python train.py --rope_theta=10000.0 --tie_word_embeddings=false --optimizer="muon_variant" --learning_rate=0.00666
Each number is 128 + 32 x the weight over its row's rms, rounded and kept within 0 to 255. Layers, rows and columns count from 0. Numbers have three digits each. The size before them is the row's rms in percent of the matrix's.

# down: layer 2 MLP down (transposed), 1920x320, rms 0.0297, rows 1372-1414, columns 0-159
# up: layer 2 MLP up, 1920x320, rms 0.0794, rows 1373-1414, columns 0-159
down1372 108:116072099104158125115131120153116107181127132169087131182149088131186108109127076159178069146150101133138117138156119116164140127140110153130085127165111096098130115149098152125154105132123154166184162198115136062121094080121120125135117116111144113235139152167131119098120134123126191136180115142112121103119095148039155139123188152175121130176180159146133101146111119097137160124114066126124121129128141138181177178131179115159112127149072136102073150110119132111148160125158066
up1373 095:085168065065113140093203139161196120170132135129125135155109110117140038140193112137118146162129114178095132145129166164072103130159148071147133098134080123138218146160127140091152117139109098154190112118155105072143151095110081143143172087102189144075130139114107116221114112096167066121151119108100100112155136124144145132158109180127129157069153108097205169121087058121128149086141171099097083154123155120148144146099121112149109163136103132104180136157127081115127208189120115
down1373 100:119158074130159137121219157130092169197174133070149077087178091141169088151062119059127135082163096151117130115160121046147119196160066091112111136153145111187170129182079116165059106104142110129194119115131116183127138121131080178099066147118164174079138090141118153071121072190169104107140116096136157118223178176122135189074130128142132101161133137101148136104174097153176118122134133096170145124168125123106153132161089127101132161150121138113118125156095098135141092149151115
up1374 100:121129132127141140132116125103102074102085132113130120139146106159204154080100174083116166087181090120129106124143103135103132130139109194080113077111104160144134128132167137127076161097130105152132106139096075127136135118163166141148128150120158138123133143135144159166104132123154077162131080171124112134074083082096116121132115119210137171209091144137136108127143127170166201168052144104162089097139135112111080144108088105089133160112137165114090053090157033144142180147142092
down1374 099:098126146117072136144155121071099134112133097100149102145142138179158178077072147084136102099194073091171149155115167185141116138109155141084109118163079156085128118110147097173105157106103111125121074109161084152145142094112129098127166081160139164172093104121114105134110055149131106170149125102159107121101126074137105102116055174183100161100119182093091123138146132125138134176082120125107095042070175074161095155150111155188143108158153119135096126101117027119087140141127127
up1375 101:208168124125137142111042137134160137144170120067203128082185123135155255139107156115173126078175176126130058125172145172119103167137123126067068098125144101132092118089154150095101131097111098179080068107122110176148090087177155140192117131101130127155144114145134128097109144121105097122145094091149054127186104137210149104083085145147126072156120141108174095170086142072120093170133144199126131101127095161133113099154095136113101167102091074161121152106112146101128141120140164
down1375 098:096176087144150149135097126118136108071135146139211173148158094138110144133088153078195185082171200158155102178137104122140155120107159108120111103163075138101087149102032174111142156132149129162113118149143140177160147135161093114174128088132175097075167121114117088137135110068086079148114107127156069143149145110191135175101081112143119146119126131105130100127114110145090097127154161124114129096105185118095102130208128151154196106041113126093119079144100130102045164119099129
up1376 099:145163135159149090167132147136143090097109106209127186180109127139117089088129173165142165164154165132076185110140112124140100146155148063160133168153140197087130083116154114125168126108137136127095139109165097104094198108087106131140154127121124117131133167112148114123112096039120110154112122091123121047118130137102153171182123162232125127124162233125147143133128136116106100100137160145110107113081107144092158129145158157091125125144176096175128110101133071163171094064082053
down1376 096:138118135155076083107099116096104204124095182135104052129155112124140120178145148142131140169161132128118109159200140128122177167114126111140186105176080163152045164191188143134093112116109092133179058090139092124174092142158164045116140121071118140137134103157103135154137144155113177146116075130150084117124142127149119113085143102072193158096087079121193178101162136126124149070100098134147098132144158164168069090113099163165083160217114085093080152102081095108147076115118112
up1377 099:155057080158095153174133075118105157153197075128121117124161111193184067110111109108131140145085107111155160118046157107114131174173179136076108058101113080122125092138122090146143112079129159195135100106174124185135131161169126126147134165131151077129125117125100103126141090138107122134105059179109181129166153148137121140071142128083147140108115105118073111147173158110147105090216172185118162121102184160093122143086088088105103135125142123104089139131147098110087087173126168
down1377 101:135198118182087103083088062114171149143125118120102092090166132128117100095107111108146152091081111138125126164088177095132155158074154144101171132114170131124139127063119140151164117144072149091111146159141064138182023132140180127095129096125148135085213122092176126148195144081145153140126067119141153095104081158106097126126098135116160104152098059077157157107124111160203110134195119106080117105195140101137154116135110133190165139097099117145180136197161139177109176098143124
up1378 094:102092084105089079145144167184108138158138094124138133172205162130191110170127095140140101092192126089140091185119135178146101152111123176146169083098084142163141148105122143133160149128069117124189054198105003135080116081194133149151134141178133191139167104114132142139096133160191166146074111184090099121132108173160158103099139119118141092176085100094160095173164124163118113118148176100134089126149123138104114140131093175173164089156125138103111122155103098149103141099126102
down1378 094:155156111125134227126162062117111094170171090086121156124155093093136149147167079119066105144181112058126111155129122178123147147082135154168192092146121137093151131153161111146083113103132146119124100100102121091083097130139122131127155158144141122106137093127096140073171135097169139060099122182136087165134091090128115137191118130080173092141105158148107106196120126129081111135120179178098075141093136148145128127152169153122153069066133133146165137133085072122129137105143116
up1379 102:158131073165101126143164100099138106137111064069122129160152187136187165123114163148137115135113081065103154132149130053142154158183157132102092148136221147069133103177062158134098176109151108151131168074119143069125151136127092134141188170124118124094175098119152071131113126125125145164184157136112134129054143114097143158099104135099155152122127140105082123149221104117066132141137164107188109111159123158119024113101095157179091161114136140129127155076112117101096077147119066
down1379 106:101172102178151130143100074186147147175118101144092194106147097104113171087131163167110121084124090088160115203117114118153087145184152097101184099146166128184161108074094154094093149116141138118145155098155129105162135124158111122116159154144065128073147109151146134169159134121105091152120156136050120167158127093121121160095124137137151139140160169100125078143179087102076199113103114079138128126110156155091123123145100134174070141123095069192120181136099116143122073129145101
up1380 099:150120129137132157126094075134097117105125106069119141164156080165170130139131133086090118119131086155185164132116123150086090147110140153168126125115154143108109156081061172153108118111115156140125083154091077082147125098148137166120170144090223108180107067108133149163143111179194139158123124106094078109130128102108131107116084148098127120080204091089123131150165157129155164082158082158089133167139153146048076090072070122142117124123120163089142133125214074123138148112138126
down1380 098:100125149096162142106112114128062143047155100149099129175109127130128119114159104091151124161114122076095148155130141186156159128112090118119134163077155148086146105152223095149110127127100116147101118146163100121186091129067111169052127060138126107106140112131134161126097128102120158120116092163169140138108070125163183095141131102176086078083085070100109161167137115113111104124119124151120160133133123124123124142159164200136132148158119143091160183111107142102098159144145118
up1381 076:123151129100126176051158164098111065133116109097148124162123149160147151199085152126069116109084217070149122138087145187155127140144181151114112073121151207142141153112136139115141094142096142136090110123105094137162127138097135080116162111120175146133131131150138147123108064137087221191136103116068111151171111059162183135123131131102154138126112151150074102108122157099112146109132117145112101120141155083189167106081117121112094122108100153187166092115160145107118209126166148
down1381 099:109134111102121155087132146086124096162114095113202131121109141128117116134095126130099149115170135108154112147129183179161142142161207125122101094113117170133141141114038172135124088127086146115067110120144090163152131162105122114133190109111185159142137185130087114139100010167121219222134114122071116139153124087141184141131165112133121127125126165145088110071148141105157151090115136150130125096104199083164148143089106098171113095113151115132144076115189135100103179106131138
up1382 100:131146160148114087121114110173122144143119123119172097090073138157124152120158152179106137124122086109190126153162152155110180134114135133099148120104150180149131115178142093103156101042121084140105168136132136111128157091149083133163144145095110162144127101158139124117133146130134145173122159152184072146124177092091134123094130209111100148126159156165151135144143179096152077128123157058146122151170120155056099140139093152096157179115136148097153117075193095144100124173101113
down1382 103:119172101103112151102085196101119192115133148056141112151150122107122124155136114164125164137104078129151085109155134123101118134107132070127087109114082116166079119120113050128198135096105119119150145186172084138128099078154101158095111101079147202135153061119119098107129145150115133152159119135147132127179140114173181138127055174142120161088154159115108131144098191166144128084141097129166102164110121124151168096142069159103131096048114111124151113087163158110138135156043102
up1383 099:200156112112085113127153125197102077118141134113120133127090102134107141156140170140164150122170149150105113074143127123111101104096105165167109115155066145129149128059128139177106135081081147120119149126135176130146135094082124114123103087137098147173127145099178146120092145126174129093108117159122151076155129135172103118123162119136097111079142159174134104127127092188180178048148128082131101058115107152169115173107170086180158184146123107144116111059105061138107148145104141
down1383 107:160102114149135129118123081161150129187101086029132132106149095087131100163102103141151133096081148139102132075148142130122117111149133148134148193207073124111213203100127129124086072108155104113118093142156134111108106136110158109136187134079096103195139072133197105118128103143125172117110165150135168144174135191128097060107093148074108166140163158124161094231151138195152083139115123172129101129100116130146094110101152183169150109111250146104137127133117162171061166108136131
up1384 105:164137115167102176082100142060133111166104171085176103097166120146157155151067137187101134120063084113148125216071142176142135122134113082141172084130149042134096141103138178090150117126133109132092086178122132097144156124122222135093130129148180105080165106083156112134140134144113122102176103077134137146158122132096102150146114142101164088130130140109153117136134141131139082081131167131144144040122033123108128144139126164190121130120127073137066165146103174130079104149148142
down1384 105:148037123138128099151085124112112134129117117129199122132159147123123120146112137105145176161122116095102073179132112164142169111088127092110168124128149078136077105165096113077086143118141149111143082123120144066146110161102149174087110127110167023160151096125172181122136126123084186133177100136149121133149107123143136142095110090066118132097154124101106156108119105140123077129184114129115131059097137068144130132072093109158098109086125119168108164077074154126128180176208138
up1385 096:165131126121108135156121108060024184189160057139138099115137099156074162127093114144138169179188138140124163115119072113077122198163092055117071108162090192149065119111124094116111166174111153117125136139064133139158120108101097149125138084135107100108126103166104103080046132100201140143152106122168142127151129126123122082107164189131173105096042142162149147117172139132094131120185168180129127098060164127124103126125147091122115130138105114135063128103104090150153118103214081
down1385 106:129158096073113144098124145098098110133144154095101106092139166155111121120113149117130152052150117185081126122126190126174144140151130208151096166137148125106097112084061122140045135103158088152118139145134062165158085145215096097098107074111127098093091063108091090125173117158117159106158095135159128153134119100144070113103146121132093163136093154127139147102115118176135094157161170102158121086126122156167129127117105126088156113115114100131161090140149095178084099119090168
up1386 099:126127129105134129103211144136121104101105127159060148126099133096071069106184044133133108099106101149182086057108130109172110131215120145103119117178125160099153117165129150123140149169168126128132125134159075208098125111157109139118173151176164141112092136163163046104142108132118173154109114201148112146075148105140137108117136122190099165183096096178121127147140126198116148160126146148084116140121167109130133076112123087164131046150146111138072137101130139151101086103126089
down1386 103:129152148166130046219149144147121092076157131127122085156121150151128108094170132091184127106124125190159120128160101100076136167136157198128140080149106116098118118097129169116142137139132111124095099117130113130155153152156070162071141132133112097081083140099060095094140092148169190136185129155192123138168058134220124140144095171149085127103145078144158151109164141104123139118127123165135144166115119084124107094096106114104165142161155146111139124129143149130130135155084044
up1387 108:185058067081088181098134099119141109096080077157123162143109099089131106188099158138135093127086131145176176063135090161106149142078153170159158122154059100078165158102165111173136120155091122097160178110114110107177117095132114189169196138172086147153145165109064133175123147144183164128203161128112097181092148135122185129105116157134115153120174129198109085144149112133129125122082159105153069103091062187171101088132083123156076120115103139125159125083138133103140120104071102
down1387 098:175084145128100125125140153127116152159148115178137046175102092101218119130151113098102180159146124147138121112117120121138159149153150035146116175153153158099162146136152126174093108169108099150124177105097133149112224101104066091068069125123141163148156166135141107161098092172110139165118060096117112144146158125072093177120140113165112147168159111094191125115120108119129130173100150109116172117094123102101135126156130123113092061142152082142175142046154104139128187113129132
up1388 104:160158117129092149113146152091141154144207168185155123124075122113144112122095156122100139149142167128107121138079140180162147121118124194150092156125102159152092089108077176098107089112103156105185115081146133098099082113165122163154135124131141128128169105188115166115136156089169145140118170164170102151173091133145146155102085142162116103158146068114118131127143121142121124148068138095116117090148155106096123113156114107183153151145147127126123058133099078149133119099114121
down1388 102:150163210193071136134155071110054104137053127146096102090155122109141168122165104120108191110093191184151134124099091158117151139165099084081149118153117102112098129124096135102111137116092153192188162163079150145137131105099141133166130095175173140177155131128101107102156127071094082113103143159111146122132175169101094127128112095121155144140148105079126157164103145177130104142150154113134167063175204122153092143145166128143161117108133172096150161129167157100047156163136126
up1389 112:058128102150126239154051116152153154090132132132121085111102170105151091149100176156134124144133124100112064107133101144085179171118143112139113123109127065148129099091137137181144126135098140113133120038134123177095131121144097151209155192152113183119145131097128139139110102078133119156152078151124115126133129065145212137131186134107091103101026137144107128144087163151153112131160121125111131196116128141074099149139148168161141163188156139132154123074086113092105125128095096
down1389 104:145125131145118109100062064138112139087132127112163096083118127117128127089093085126164152130143096129168125174107081103075152080091127163119108112131106049187140084181069169179126160073129126121120050101103123117028179137104106115220109114140124151182137124154099089147162150089114127127172095143119130109133206137130187110140124131150103071101148120139167129118137168128141110139192137165121087164137116119089182185109105161125133134160109118217128185134122142157109142132124073
up1390 111:088062074123099078114114136100133075109105153106151165097079103160137117114124141137111115037120144115129121234127148148155150135089138138085144104118157179161162160139129135118157146109137134114108121103149176099136192117150137138134185124110189122126137104139091105108118161104123077109115086121153114174131093157155104178112148192117132134112146185109074159153039157143180145164114196189087118075105073150119093159134039125189141122168086146149191131123124120110129219094101154
down1390 103:091102136152145101123135141091088128087160100137180165110105127148154142082160128146110142100156165149167064138097161064139080142123164155146155093092137158138106096075162153120112087112152129108114095168121177125088175088130093118110180148115089134162118072149080126108098145048157136117152089177209166192102166193119123090108128123095152121180150155127147158102056109124092145183110110153127110105105097192135122105161102121124069095105105151051109151112113130130107180154136124
up1391 097:098212141146106168148131091145134130109114161099150144150085123150114068056180061107125094228150117126092118063156144159148085087131165112209099077111102165111167163093208133096136102126149165097144105107138145106158085200119118154105139101114107110147057133115089107100150141122187127103121128140088126119135139141160116101099140138122103143138166184124091120155140148113116173076161064100141097093148141143104153060144124122120124196167123138089178162107151113096144136087093093
down1391 090:134168133146054190118143102162138114145172186093085106097109157118093128114162114099179136144147102142043143080132128174119086082089140091169139139041078173152143127116091106122156139119137174063130090123142094143154140119167109202157074163066076117119133173111110163066093164152134085106136144148085142111151109156075105119095152131162079108095105140099083141133149101129174137078150119174166077154109136159144142146131110120102095112144135106137080121107116113129183124139090117
up1392 109:144172068144104086062139134187149153095128138142128113166146142178161156133158127117139173130148176076126086159110076163112142187170112129129114102132120109107140134119177089098129113118162156082134131145158159169113079113118095105129154133121130146142133128161137154127120125095153106137063169124091111104136134130164192111136157170100153135080104101154110084120111132113121107173022056163140112122094080146162130096149146124158154162171145176124129199132147166135148153101145119
down1392 113:121116110086144131111135163205140120099116140162153166147120168118121136101158132128131174157124129085116128108103063171117143150156124039137109098114130157132164107086048127099148103132160169084160118183123106159095061119085123073112171099107137152123157119097113134143116088113150105189119163161074157134155135098140158128120152134110135115113145158113116083167118125093141140137105024152076130185090099153147101132142139114223145134185071140116110174146107157150157136123115068
up1393 095:199158107121118153061126138135107150090142125147140090122114119103143147164137169118135084075109132141137167112155162136127123118138103137132133121170136183144153112095144105137128102118187165100124092136028129106135107130098171142145131165135102142128105155142160165107126092126106154122142126157108087141135108169209105111130127101106089171116092168164154146096099141039127149122129099105197089157141151104109152115147162114102126091101161146064105113099192144127161131126135132
down1393 104:141167093125101132126106160177091135083107125135098170147108112117110158068084087133091114047161189145120121112176184144135170160071140137114147215141114113158149139109107083148173148159135170139154093086078138120179114100188188127170131161147153119179121091156115177132138118148149164104100124146147116121057135104146108134138161107150090140093164119150136139185119150072143114119084173093145095110109122134119172115138173143113103176139144094129142119125174114114070160117118097
up1394 104:127102162105069159144158140100198103188165093104190117121146135167115196192145088088119140106159122112115039131170147100131132090108144136062106149129080096129114104116137108115147180069128085072149135171172061088163144140181160100130102135169129125141150114049152104119116141119103156148168177113124104145158109158187139133135092136176128085115168141148131099194168155129133123134169124091126162119101139148061145145141154133147134159129095106208176121155136158084138139122142114
down1394 099:111124116153173142148095093088110170142166167087139125164152106086132110157123200142121202180127120180091091163107158150102169173132141162083120133160096099124128144061100154122181130126179138111153118103153161121147111148140149151112112105141150121139105063101079143211118163093115114080098159096159107098111129159083134158132101144126083173118157107100155140147165076079074158107113157124082146114122123072123124140143136188068100140195142122115161140128149154129133183095100067
up1395 108:194122147131169125104184097073115125135157116140108123102098107205130184133116123133160138213134116123132127188107083056142135136105128151112174085215142095114143114142103180188104093097141085152123102102175092131194148153119108102104150130110178090152146094097117155198069138204088131135121088148097117100106139145120072091141149102135130170064095055150128111175179143160152106137109119139188168165169095136130169121156095125148137120149115140095121152140122120079104179121151115
down1395 102:166098095126122151113226156147162138120123180072110140056105142133144201135085153124186138111121159099135124192147159126083116093113131229124135135186134113118186096111081147089105138104125083146096147128065102129123098162196108168121074102111118123135152127121129137193119108106046141114135132148134141118123134123197138060084108099144099139134089123112120130108067113147140155105098151116146165148133122118140166080167124079146156100125126103138072091167140101091135181103131099
up1396 097:086138116138082066099110155046042160123097136189121157073149134126124085098155107139167154137076065126142142110092091118110176182120123151133098125096160120105070080126161085115131100123094082136133080110107167146070098144074135134142071077135070148144127087137117099127106121124114122180118130171153091168134135128107163128085171106171127114162042084213060126146125037181137122104145123163163085126158097058133165120133180158133171168137129144174140122105093151133119124146146112
down1396 099:111122110098077127127122133107165098223082108119192154116160074105117104091136153122113135187120106189121114134176115056112119102177116103152082106065100128115150129077014109129148140098175143186095084153058132167121165103160160141174123112158063131132080138126137038186146155108127127165108147110132124147118133076244142150138150090191105153177139096107136144140129117128116130107084110131087154188170143120188110131174129167096111148097148147157126061111118114136119165139155070
up1397 103:126132151125147112060160189174117093103176106125169161097129112122155144174111145151099131160108129124112114137122141099097108170101163178121138143115149116131140140137097098160113109153116105130144102154149017110114138108191129153178132168110148136121180110176145178108149131051194177173109123130136123107162140163060120136169102176114185106189095142125246078127099124093131178174098160145144111122119121090162096152095111143171109081105162170125132091131120110056143103183214169
down1397 103:124126172107126147112106141154137153137124104143117121035087149105133112172157103041155096102092133133100175109096085139208123073156159106153127160110114105068175105161142116115160160149203175083092104123153106179145119083102131164169158113146131156080145124117096116095100180133157188086169099073139110111111100110198098115090125171130147158097133163095140135140136151148057159153075107138096166124131081169109154148122119131103169130121182117102080123115074156151135110096131127
up1398 100:151085095165222131164135151133093112153149146156164136105136096111092159073105182134141118124120110108122118123104183173137127193088089097118087146141131174141170120130159134126142160074077174179156169141163116152148154116121122111133070111152189168135114121144085156162091072122111157202092064110145139112161160146188143107123139174098108191092126179132101104132149118170132104130172108160088140130144125133164113150035122097153066152147112133107083121078109100116145122144131109
down1398 095:073105148136144117173076105137163212160168124151090143094143088106163147108120148126082140109169128133135108154129141149188128138143165141130176093118115135132154065109101124156093149103091143144118165124156083072161165059126107134137120117085172042107107172203103140144105143148144139134099139108132092147094159073121128144121189118117150176122169109117075145091148129154141139154074114151047120158182139146161164147100058127162098138156067152105087146134165104098156129165069162
up1399 097:136143127136124093175134070171141140135142122103170148132114076146140141160129133134109155088125124103081101127147111146066100136052179100124165143096134090156122126085123143172065169111114119061163140138124098163151092116153117157219126119130151152141084095165163115081117110138125175128126107090108166141112136109143171141079143090112166159119119124161099111070141059111046163148151163142141080151091139069165133116131108171188108146156103116131115078153096127088102149133129109
down1399 101:194110128144185173058141109114112100148141123166179134112142139164144137173094145136098124079123098105091125148123141116141100175082122165134157176124167167087150138104091145142104144143096132127125115151150125172148147138088108111084134170143131089150141130075099162153146155185110169145097147114113156132085174083070155048110131061187184116151114092099110133102148119083164176150163125142158131198129174169144106119135099175113136144160099145162130126146134109118098044130097109
up1400 101:136177150132110124143059098091160133113085093078175164106077159141122080074142170080090098085102144074140067122103123175118159119170107173130144167131192138107143164090180106114101114141128063148143134096142153144103137126103172146084151100112165105114145157093101157090102138092112093118146101106144100138140115083050123103153156165072124110095160174153156155163161188152092083129182076142144160098154124129132122091204153121129133176147149155141117102047115107211156135124126131
down1400 102:101143121115128075164129100104148115075125181094152082224143150131111086155138156102093061140095118138125108111095146139095057134143115191127120104121157134104122133144098114138172099145133091115180107148175158141096175090146170077128199082126153170132224105093102099097124099140147116166113153154169102146171102151111120179155085149039138150105106179124134118092163149120098076075157123149076128105161135106089150160117120137164103145105142149124115158088108129189117165130131130
up1401 088:188178141142127131142201078110168157131161173107137153121127129084152135131141106182198181074079110161118147066093147146140092163119163152109123149114144130097078066069145122120133105192117130102147128157132077154151096159161153100156098087109128131117108108178132132125163128147132136208160090141129153118129101110079177149138177084155185117085126103144122134127151120201135133102139167098145095107127109066108135085128122184171132106154127126160114064140137141083071106103102064
down1401 095:049122148125097133115108135092140124209157100138116132104096135123144099132156086126084100050133197175143079144083100150130171136153143143187122117151103176132106122171149185072131139122112098102179117145095145161102098097092172119104055117118086166152078144121167151127131185209135177090141115186125120158096138083076157086137076188188124151089094115111097135158171172146160135115145173115184159131140157110173106146109126127061158115106188108160090133135124089045189102130076099
up1402 103:162194062155120096041107164160171115129112128124126111092079130101120116178063152092110143083134085090140099094132126147149110107124172190111143099097178162131170129086134100149121100136148149105078135142136152142112148156103162123196135196129165114091099144125149096131114155092119130174147157139099153133104133146145150178090099192130165133127129089145139121138093142135175143062097177107121176144187082089255121170105067132167147120084139150133133087097159137179085163103072089
down1402 101:154132128151114132132145088124149131136082116158110114144112103168134110122123074159082088145151094121111114175153111205116082119167064129094137138156116123145128142111148128126069143125110100151109113093150122122153185129115138068111117134073067093143148124097131116110160087126113142096071163126110214130136156132164178155161133127146093134102090084155153084119069114140148092180155157174089159168119174149131140098067082142094170131130118185150122147125037129139142158096119138
up1403 106:133134148083153109134127068123147066053139095213159109139185183064137158113147133177105115140158128094113080190105117142085129076133085112129109132154113108116124135151142109147143188082185101120098128156153178137103115152112115192148121122157126122123129137088148125139109148145110112158178184209118120140067142128112174152127112116122112124144165177114150108094117209111122080096141062156132155170178128128151157142142176177160112135180118058119114034176145120156105060110061086
down1403 104:096181111085114107125085120084121119083161161151158130174142140090112161144091056166074183100107105123126138157141130108148118112134114072126122122170111103091069119122088121165181113079144131114116062107187144106137103122108142137119138125156122123149088134116132129169115194131091090155121155139130137092100072082172118136189158118150076141174146153115156089114135108161110170135108119107144113140098146145140187198093099093176195180123101057087143062152169124154125162097126100
up1404 099:084102114158131126133146092171141084166092152115148145181080195077078110103143087108094117132122121154146135185118117108118157113106132146069190105110131104197145129141138123088150109121091174104050110133149131171115157074134135135112116114119159128098055095124195153174098142148135167158151109121104097144136130166152144165143177105158113117095092149104091107136143137155108149130166098176105138130137126066095175181144079126121130155052132189147167135149173106137111119103109070
down1404 107:070105133128106179164179126101177093136106141093141125149078115105119141072132100163102230122129119118117132135128127134085156139151197120138150149146092140170188166159143080140163107104131096157124170194141167129185139105081146111143129154054129114124145116133205157098127134127140129064135166143094131189163140140136150146118120160139160126103177140131162151119132167153151135068144107061155144110135188117125086128129167106092138132050095100123122168124136174126151115134160116
up1405 097:114078117115099148121182160101123144125116120175172130117063113093047051090133172191136106121144106161145108135128150159045123185138081149131157168095158087131170102122146118144131192174185068150121115144120057108088109130136085141166160100147119152146105133167172116137143152109141135146129158211090149093160153159113176156116165098110115123096137119134167142146144091133134059113140207094211112105162133128157189093071113170144098111099106115100170127134088130126149128198177161
down1405 093:154125088146120167089110132112130179144140093189163101201145145115109109083101126164101062109210113148176161169214181111161110118136099127151119106073080150124175065113189057112135158094168093138119149197119116113106115154141143153118103156129158138138163163129132118135124169122161102163164117118133078149109149084154097100084111075113136163121152117098068089114180154116156145134147121155104136182147117126097118115105134121107091106109120139103090141127086104093155153128168188
up1406 095:164095118159122142080102153086144104137064194146114141105206134151137109131121149145142124162119131085095173143138140124162152141163060094069149080122146126127142219119114122110040190132125152145169114128137168155138116124124096130141118103164126133125119100163117140120085085104122185139120101154124114100158214146139174177116172176129142158135173108174090097167098151137136083084145120122045099093131186128127096078107099058157137099099096137070136121126111096141127128082188136
down1406 098:084147097157087153114144110102153078141133144154133180119173140170087140168151134132222078089111115129181073146157084202137151100188143146094169070121136181092112113141124104151125091113127164154106148138180137151145147105129079132099162167129096118119151182092065113165122102086145127114165036160175119092142112077121126131115131153135165094121136083124128170095162090170135104123146164107136162134077156148194134054189105143132137175105102132126138134139160180115156126126136083
up1407 089:149162102131132189153165125143132113106098159066159166105124177182096117102121141095040160122148196102157148168116082135189083169107121152126094130140172112122126118166079074111084158162110093131130086084118149089089133105119174120114107066115166122115077102172104090155125137115131106197117061123090093093135148075079150192119117135062121135162109170170091159126172114140195144109149130152151146183155118066126046134167158110174163190131141135101073145144163145071165109156145125
down1407 094:151120143119184114124134097125148100070132220072163116117146116178074093141178156093097182092121138101112159130174125108166022102176086163118203124132150075121139127090166072121142117151144116144127129145135183110093136140132125080119151136147208089151104098181170127148135102098156142135097124116088156134153148133175100184116169108078097195134085161159120122121167119074174145143138095119126125163167109133106101117110111129201126153129149177060124113166108135128150106178167143
up1408 100:131157093103118141154175177065128073136114126127129138178091180193183129146017120109050104081155101098151131148126100118139124144098113125104070136173112191093147180115080092101119155170071171127205170122140089120144129119148138176112155121142125162108098177137124151174139157192136154044159195144125153151121127132108110115082099068137145088152137147146104144134153153147174085136111063151119147164117148091149076139123112213099130163182117120142138088109139120099168107134063117
down1408 096:098168094086149118139167153139109119165109100156114137114140113201098130171122153127112119108087157089141146106124101089119157142165122041170092142105075210112150097076096143149137119129079166094186178117111104071127138095092135144103106131122159124137151093110164094136134126136154169082131140107112118205186088154151123091154094154094125195153162129138144130144150140129210094145128089125173139124174048155132139136070080117137138163100115118090179142167165139139160121055111202
up1409 091:126105098114079160110159154107081059189099093149131103115106107135148136081127158072128121145142123158132140131151131138128138103108104121195087137111146162076170116151152086078132158084067238159106200147154059147117186134099138109119137122126094134076151124136120115139124145138092151164140146147116101117152062094109140171138088077121135135150150105100164124108227183092068150069191094121148165124095114129182093239106130093129135118141132071115142086159147159108054111131162099
down1409 092:141079144161182155190121103136070170122160112056073137142151143136152152104134101144085126123095098150129065143131125169119157157173131202102158139130120077114115157113137160151125103138192079103089111154141170113070061087135122132105115091127194138134114132088139127126151123102126120101071099114108180190086117197082082117080138145129140121114125119143127145099078116125114123197125161049109096161152128146141125118165081148134113142176102134184166111036086121132118120138079172
up1410 093:156130102058127113099158148078126160163111083198118121124121116132155165136124160136155117118193102086151117175178047122098190139176118149117076147163121152114113125129094143133140067185053101126155201154111131158145114104102199147128175122124151149177114125123146105189165105103148101159166167120191160135143140139079159106135161055135111079148161139156085067159094164135154068114127088115151086089154079114098128093112192094147115078144136086197134195160087108081133113141122119
down1410 099:121121167114140150104151126155139136152144043202096162128198185162201140168149090100140082158177112168147138134157101144126152119141113117129088170168149103086144145166223093142107134137090176183143183114135117157190173122131120123083086110115162139094090141104147073117153091115124122160122133092088133109095155150100120094131146127196095099107059085151067108158120126174131080140174169088080168148170061129157142102130069112121197060132115078169170126090095183207141104102138196
up1411 095:147101090166138180148160124072092150152168107146113137099092153137153095136157088134118120066112119134127183068073133141133120211175114115080127103180129151152133051145099128176151117163135103142102162102169083141104134130110160095118133160136119078105137193142209150139148090148099153134097106215131197137099140129123131073130194131107133104176123081148111142118092113151114089095142157118125125116181189056131135139098080115190145106159144123144137125074103146078130103142155126
down1411 103:113141160114119117135120179136106097154118098116080107067130142114153133093128150167085139144096120073123162127125148105148083079139130134150178103205095133112153154068128161140070098097094114168156135169136142114180120114095152053161116123175141119144114141122138099106126153090106155112126119146072180156125110124207143114143104101083149145052137093128143112115145082202113074136101121152055104131091113156087103072119110109126172151136063154149071136149177172117182137110102125
up1412 106:145118139150148178127102092138173157133138103146120125065088131084059155117185126087132110162166168113112152144120115103103152130135171038191119151116104103149173144101162147116128204112170146108115106168102110083109121137161184097168130174178127108150088104160096111115124173096119116114083140107097089150154119095139152113155086162159130105153135187129158125115146182168146103148104117101157165093132133115093123152108118149130174217174146139176057140156108115164133100139154121
down1412 097:129116095118046182149070067105165142134111121108145113130146121125139094149158144140098082176108162162159158123110144138135204147041170116080124134056100143127163109169154097130178135135110085112109062113151131084127153133131163146106131096201079133145203063128048071092108179107115157138104133072180135133071068107126102078124097133144167126126169156136180144155177101164162177139122154157157111151102113140061146160166152143143143134134104148155100160175180109169208118165071083
up1413 096:126185151191083061140175176171089118145161096148116123113143165130129129039124094160165189164161133103069143160129118176090174146132112148090152176172154147107132085143126144096180125087075124084083125150117140121118125110170163079120166133156098136116134148075100134171118143103178092109107087149137165151162157193142141143163156114114150118201108113132131148144092080094094139155166113115136191107150164134076139124179106094138104099112122087108109137089153158080096101112146094
down1413 095:122121164155155121069115157118120147160175158127110118197098165133200083069059142173151184143164100102148103129130177211140134115092089126072156136186098069099138089143109179095075100100067162110115062167129132101063152107149149125148121100122080170113115163136145135158078099068120092117095121104103165165154120207090158112124161098054138131147087133173122155081121135077137154093159127134142161166173155140092131112135147161092191102109114091134079134085098125140119129180069067
up1414 104:107115123133103097122165182153149113128127080127109179174180120124165105127106141154162192147101212169096114136091110065026123175126122178113114074175162147159121126168087188106085161110083140115114141172124109115155170097118118136166199167163175165167177143136125144066123068166100159115122121140098124149136102118159163121140110163129149099144098118110154153159172142111139092161105209098110112111118098127059121108084115121120099089124170150152118052176144134092178132116147164
down1414 115:163155153094120117206115155087114179129118169167088128116177155134131080136130094150141172173092182144097105149134120109126124159148140134139089113076125110133152079178045127105135119145131095173120163109127112122147132122115144106126183125169108149165141109099135104037122101104145141111159147076104168107091131141158111057082088082106154132084072117155110212108165148132240055162052128108133112119159083168107117145152170102137182133087120166154151150152112113153148130165123135